Each number is 128 + 32 x the weight over its row's rms, rounded and kept within 0 to 255. Layers, rows and columns count from 0. Numbers have three digits each. The size before them is the row's rms in percent of the matrix's.

# layer 5 MLP up, 1280x320, rms 0.0613, rows 933-982, columns 64-127
111:119110170154128081100106194131150115075117154116116091123090148093163153146107106171126141080084065168147111121067149119074169140118108064103165133123106167182127153091114116052117130111102056
100:122137149119209167124086148162136139131138109118101147140124136061164166100142112124070141131140079108084132143096100155094109098112108128102148146108173107172170166103145146112160110120156084
103:072155160102161117148156102135142117126145029096113156120122115133146202159138120115134129148087131093201126125179129113088163120151118190079103152130096167118118118122117154089076103171111124
103:179092137070095138188098165154158151096191068159084197113153125131122152120210078097114113136102135116155078183168111135078129124139106154180111125183079136156147211113116047111156075064119111
100:118093108107136162087129155142159131175159152150136131108185144116122119118195062070159116153121064153126123145154204145181103143105112139181136151120084091083192132145109155154144143125148082
101:087060126099126158099121125164097168161131158164112106077114173132094136133171116127112116123150128111118095191079130033138161106077089104167126064127121147143155144090092121172104154128152113
097:150155146157104128145122123144131163137153140152121130065107218143157130151121117110135103183112091132096146146113124040135183127100129130186126109132142134091091134154098154174115131139116088
102:167065158086117138141118152143094136166132112109136107119085152083120126147123180073100083144100080159097112113095085126122150135033106175198163170086125131131072165137146104076121101091146143
101:151130149079133120164120132146123089109172101147132185110091111119108145115141112203091157154142138139163114163106124107124145149157141126121174138059159146149134147177112101129142123139024168
104:145059089102164068113121137081150116137097102175118135134119083085099149159130121161190144183153125161123097139172138166124110140054101120117150165071094142102149163165136142108118136155099149
100:111156155095192091160138157196150035203134072165081149100098111094069138142173120091113091096143078122167060138119116143152118121093122174134157170094085086066177182136110114153142108097097159
100:180116191152158167136160100117161080133130034170067144166203138138083135120141178143152139113147118089126126123111102146120153122128080202156132139118039133126107103135125171113103117085118117
104:128159065120156073140143122164164184061179099111093102113089123094171198153119155120137069159166108111113130133137100106131145120158134115123168094123167096127093122164132120181154120136106085
104:153112160199160102092131125149213071150102155141129146198092163147196104080105121089135120097150096084079106136164145130107131193096146067153142152116171140075088124113114149168111146112144104
101:160115081127110171094069109079141108095144111129159165157081103167118142088152134126104100111162118126107185177095106141168135128160102129121070139106166091118158126143171133129130143086085098
100:151069130172104086096089092083116118112103117140167118104178168112103148121170167152159075074107124080121153167153127126142123165148171149114124141142075123085113112110160114083085138144094148
105:133103118121143101113100099199116105173150085117092155083107118093147177129146091134111164146124140108117129136106088110101106156118171155167122115113102137199198163155134143156128137102124121
092:143087180136154120135213104159102153067151058098138116073109088124082126138103181119077126127141112119134149172196136123136107104143089069122078179124168119088123161150184150140118182117122083
094:147112143131167146180113131135120171094114122126141102182073129134162126148108110109101156147121090133057124178133137132167168124109131086111172108136117174152100138171113162140097087100142134
093:144134135142126093126158140069133072129158109159147112144118127139114136151143107118113125184119086136135150129089171087145114097085100167119154104137127139038133080102109114131077101140152102
093:100145116148094143140137105172178131110114087097110128121103139132078115142098153091110035117141146158139093116158085158123079151156181152138126129101192087158147117047220135075143111129041053
101:140072145093135085099157093108129118089123203108100085113144092111122123163124087090129088111155112146166104165112097088110121130053138150164160109135185144139191113206177103082089119148171062
093:152125090131154115130058149157071152108191097162150129140126114109064133066159118142157164135146176132104127168123114132079080127136120148113208138125133120138144160123115175141105164126109142
099:120144129182143055140138083128138089128080122103092089204121137142151142123124166114077126160133122203127121146161099129181151112162088115161123113142150093187096175169123096128121123160171167
100:122074120135168113108155146177181080075149123134159091245173114108137127150108118135088136113098094132122105157223167105117138127112135113207089108104122149142078193180148160095085078129113060
094:145162130074115143107094027179123072110182173080107170110153103124111148093155113163107163165084114149123172118157138157129130205162109114129105152115145190132069117191099149153123086096106097
103:111130144183191185079100097127152169137192107123104114169104082139120122104135143149150104169166068104093123133116107156088161130154092139141107137110138149078149123107182079122129120114180147
100:075132106156118123121091088106163088191157104115121097078180151126085141100091113120140087139112119133172076154148168109167140157159167181095159046100158136122094164074145112129118127175080118
093:109069156115137113096139178101153139136127104213219159130222135154094161144135122093119077137121063149118185130056096117086158161137144092128174111115112080129132119110175160135083124130145136
101:180115090073156125138110108089074079190157133138130136138103149100108107116111187085106126168166074151130117134130157127160125199125138142121147112138122131142161169100133186151125140156133148
098:163131118136181124138141085202097081117150147097201171139124143156106110168205116112122124138154094111128069161143176113152150131078124137181150113126104152107145162127101181125129117117181119
090:129166122103206104128111084140207130113117096169183173186104148081108176066125162131122106132104082108131106150185123138142094125155148214114158113107127183121130164118145169130132132136103152
099:145129120150166126096118119145166166114131121136130148104094162115138157049202195144169164137144088082084103094178149107157171160174126151147084161130087130111165095117147151142115081122108062
094:118152143163128166068116095134136136157205142099184127122154126144084101097192141094086111067123000152077147132092196103154117168158118153113157133164120117137136104063135101113156155140125139
096:098104050135147136117117095115100112119114174124171188164174125036115111139106147141107110140101154146081159125144071110064119137132159102155117144106120071151076112102175144138099085101111099
107:174162121060121137112142078149098040182195099132126214222072141111146141103116178093122156108137116094128064174125074133136061078133119192168141132072079091119104150125119065081113181136106122
098:130106086170152187090087160143162118150173170117190161184075109156143158139177174107066090105081109154164104154157140137150199110125138181132132129126128116155132151135151151107079137161144165
103:119133102163137131096125087137082101143097085107106151162104153134133105151117148168125136114190166147089073109105129153144083174099096176115116156145068115055161149158123115028152165145140094
103:099096137126099050103107141126117171139121094116149141105168155054130141124115072122056165150121087170142152128108154080163174159125142158155142099182131114077145121129089089168141094149110084
098:059158154167164150097106110122121116103166103164123201101132152066164093138160130159122133092086160062160111160189147121166094131149137186124146096136142149119143144150152147097131111100116119
094:075081125183124156118104147121137139169121141120181142156173104161096163148137159143170081165122106157106108126161089066080096135078150083128166137105133069090163135148136091124118119103109172
102:123114155128144177095104144110092162098202170096137120092131162149147092108092077122140155106188084218185149134151182137190116168097104120117115054106125174135134117129170174162141131118120116
095:068136064153133150152123120131181100115224105147153191122080147108114118089131120138107103167151145112202147167143143113093141140124127057114164088112140138080092100155168155123178156131086150
105:135151138117175127107064111093143117164139114100141133153115124109212145117101198133163174202113114132171157154142145101129148141087164145155128115148174154177110157196188138125110145055120110
098:172119152083221104056122056126081138150116124117162145131087100110143141119122136153127110171163090190130197151104098133159096173110081107143114134133148139115141138101157091098113075088141077
098:064115095162195126145123064154116111207120169199097108100133122092074095124082176104054082118167158172104086173128109069116159131087122095163172116147116071129162139119156126110124144146146140
095:101159127116133103122103115100185130149209155144166095133096171089141124131143132152088063097131110086141128163064137111121141131134109097135160080128171113092085108143109155128115154121130179
105:117115126118182181135105194136130188110147147151153163216107100117145150166137140135145078168136117078120155119137111128113110207151174112134186110162144085117144123159129132153044146100132160
108:111105165096143154109078173122166103144145092141153113155180151113086095105189118120146118092102127060068146127114103165082153095151090139150082130130108107171119114089133161148065160171170137
094:149134098173211139151139155103122141117078164145200157164142136135225136106121122183114043125155120088117153121155113105092149162144133080132174153170219091118158148119142098110148110073100148
# layer 5 MLP down (transposed), 1280x320, rms 0.0511, rows 933-982, columns 64-127
109:140068156095112148107124134148146137121103162149171105218120155112125147186067158128092154085121116111113147074092113151084056221101164130068102123075118149108087119111161084162108140099151125
098:133068123159102160064135130128113139120127133121078077092111166159129164163100097152105153122117130141115144182131131154105129038099126076111147111090148123147151133154160142134143092121134111
103:136216103168105123069141151147100115119126079144102120178127117095152114164123203106113125182137128136104113095153194088076117151138167142094108138107147097091094132129047157139141225147194111
105:096127156136139107112213123156127188117132104126104152126125115147056101112123116140154111191121155180163144150136127140182144194120143160086082107138168135158123097103159152105142069143155154
097:135158107144146167178141133176149090137102114129112123134075144136110197177164086144175101124066161159146130154082095188070132090142165069138127157130108194125108108156169167127122129147120146
102:119105058160100151108111101105080110137088133099123168115115050152122118115096151075158163116131135140118133142132141116109120186176102133114077106149093144118165152101121107132089151072129148
097:145044120174085123136180157141110142119095086124152091150124113052075146100156084149059085034147150159113172097136152138106108110146150162122128150154132138045092086068123105136129086075085162
108:094168117104155099146104126172133150206094104122112133167159149174089130154133086069146081154111164093147148185120139127142130151087069142119114142123059175155151096184089114145110097124150091
099:124168083129110168174122133123151078166105186146146090080116136165092138083141079107140085114093152091121170113085163110151099174159160154161138172128125088120127122106164100124157150172111113
102:091157109096118142183118080138098114147204100090058118114137123102139198170120109120099130117107063177120122171086116096161126089150137116123150091184119141116097128123173119114043044113127167
099:127144190149129179152121110126137199102103116113098124118132123158143126171096133121133141148076178094154140098089132121123186147056082128158125163122180162133102178089148158149163105170132178
098:163132130161156132124116209071079148164162139151153134113123136149126101136096135095113108153146162115134144097094132065162139128149157151151104110163144107083134102095105228175111065095159115
103:122113159169121140180159203100156149070130091129135123164181105147164139131089129101182143075174140146097103106123166094107189112109138088182059134194160103080191155092139173116181123142189087
098:132123124197135168149153109131139081119121152169152153170121114178075105096127076158144194153111160116171133101145124083100133166116154132132164153114137127166154108152190113132136150125122148
098:053168156133153117169129136172146152163123116184151084102138171180144074142180143101140114047150138121131099085125151043161120086129101142149172101212082145134168151107093129120138101194168154
098:206025149127137097096136212138113129118113105127152146089221148153144132087118099181127104193124148053088141115091153113138154181132137098083163130115122140068168167121092104165124124119155139
108:163158153203169127126191140117116187109087148142141120120114094140123100124105139151143158099057128084153133096102170087126128090103161195179093129140103053154126150080151184177123081162108153
092:132155162122104145111135149147097157131146132079170072154162117171132059153086169190185150171222114079074086157135084101136153021157178094134145150132175126177135146172102158116089141141130072
093:133104127195126114079119093139157135139129123095155086120087143131125130176084114141113165167101168168123184068147163160159166102093121158114127178051109176159213095121144191090163122085150127
099:133087108153115122158100157150168201097077183118138154119123089153146143127162123166125135092117131111135155226156110145097096139177125119182146145141097128192089091104111121133138169147111137
097:141098133154080080109131059074091071128152113149136134155110045151118137191110120161141154184208105160146110154103171153127110175110122186062117184102111175173142162063087073058144107138088078
106:119157185137103161116170119146126096095096110084137094121105177148138116153073201129167108163125151166098114100086157131101104144106096200099150092114099188179131143136127147129174200184157095
098:122145144149147134177139157148155131150108124171125087155105138130067143119160131161119094127148145125148093145135136161065129167177088154130060163069110122135096139171132094085143109198077143
100:150118144141138109111113155109124126217145082132145122153178107061109168122074120128146099120090150124144138138181142199141159050148115167102179141112131125106139139099137086091079122139121132
099:073108130168096102164084090116117152109104154132099160124113139080088188151155118118144104109119130078149150111163134113114098157136112165117100177127134114093149088122127083147151121160126173
098:146118120142127101094155118101127085102062103148136143118108149077102142127109106128113114059143117104145149136185126093127151157126136148074144153135067180123166113171099043170089203150157154
102:125147122102164128135133077126120057190149119177189086142097136144144134133117121093120183072153078123119145154111088134155141091112125162136127156191081098103158122192145153145160103094121215
102:172098157111167133103130174098129117120105076066118134119126108182120168140104119071119066184123136087086163127140119158130086156116117106084162105151082164131188186132139143128144100095152134
097:174135136109185130121068120138143107174160157133158120170135122081179146123098139071136085144195159119132114109163149091123117118132205162136107131114138143103133158181124151126068157087142228
101:168108157127148129119115095184112056153180137190165114137105137119100116121128116130093095112214124186145132160133153113162093140154123157076129104094063168132106108141147071089123137168106126
096:104147134097105063089113132158121075119100137151056067100090147131154117176090128148108099137171173116133164141129149128129128070097134102168139176094131132157105114142136109104137132122085124
091:121122127149069109126121126144098142157075157112063172114115133133098140149129065181166118143132129201128122125138160170150070182159155111182104097089123102088113138138081080114167167133124095
102:047083121127134117126130115150176156061158107126144102084072107131141162100112160133185100126078124150188124120095081040101132148105185186140148127159125103117139130111093123117093100162166159
096:120135118142198106148170058124156130087113125130138097144150108088149109110096131178115115154140144080119127061049123122202087136098169161073064166128122107150142146172089106079109105089147093
096:177150162077114122143151163064110161204118185149184047142156164193098116148067087104132178151136101114123106135099103122157111180136116118135126095107113103150159140120064083127126079148122098
100:137093129151142066136125146138118163032161130114139100109110127120083122158146090157102182147132190123134106152147124158117166086144114076176177091101128156086133126132117099129188113185133152
098:156143117179120142099150135104131140143110119138075144140133124096149158167150163115091146106098106134118124179112149155143153146097141084135096159099170089094121152118140088140096141124135135
103:157127144111091116135059134117153140122122116073146128091097048151164180108181111136163191133196101175124122134134193155129141222101139160138133152149099075201187113140142115176114119142107123
105:118112133169091134160162196105141163159109173117177090110140096070101125093146063183064123117090113121095191135134125094084110222135148094090095155097153119144114092124100068136147181098128121
101:112154162174108128138130134141096136183132171160072108106162112151121140111086108082164051177140135098149096138158087149143090191150168107141171125140079139124191084122083107160088156133153095
096:162138139085115111168126075070124154121132134123151109167123122169135129114170118106129117122093108121131120081115107136137100199161131193138111113168094158099141101144149122127159115179137078
103:116176126120115145142183106143088116103118196126176123075086143138167038090135128133156145118186112061057151053061170113111110143099168119116116153122111143170128123139078190095103141147157070
095:140141122161114150125137111159153112104108085163106092135100122152165075127117125132157092179220120061074099077113073163146147083116135195158133172104130140178136118110096134156169172129171122
103:143121109135118111146183174154056169091073166107079149170131146162176149150094112146181146109148120113136147109115159099055163127119145142163049138116183136073176094129126094183173185145136089
099:091102170137102141182137132102113137129093143162092007123126171195162100141106098154160155124126151132097117142117157129083152168133105105162090138101077064160093164184152131126155104150140099
101:175105172074123113151101141122162116145090098120125138123128167162178099132142102129161165104139108115123165110194107109104123174121080143131122165116118126185193067163086122070066172063120121
093:150127155131101050089078124119095148125075085117143057173113123119160166113144113089123169183083165131096105136128113177124179083117123093108123087130123172157145127164098120160110128060145156
102:168127111098195115164137097112110057191144113141159065152103137150130119178118177099109159156088105116120123103099125120146143062155182134134156128167120084149112114173093115105120093097146185
105:179123078124071125089110086140101085109179072097093158123158160107205094133149114093143182116134121062130093155218126111182134052193119115166093072102040097148107116095101144190161130122097129
095:185110111126168141137170157141174136165132094142121139147067142142163139122068140098156157160134139113125145130135123116100133200125143127161116175114136181134146105141125132127108092172142091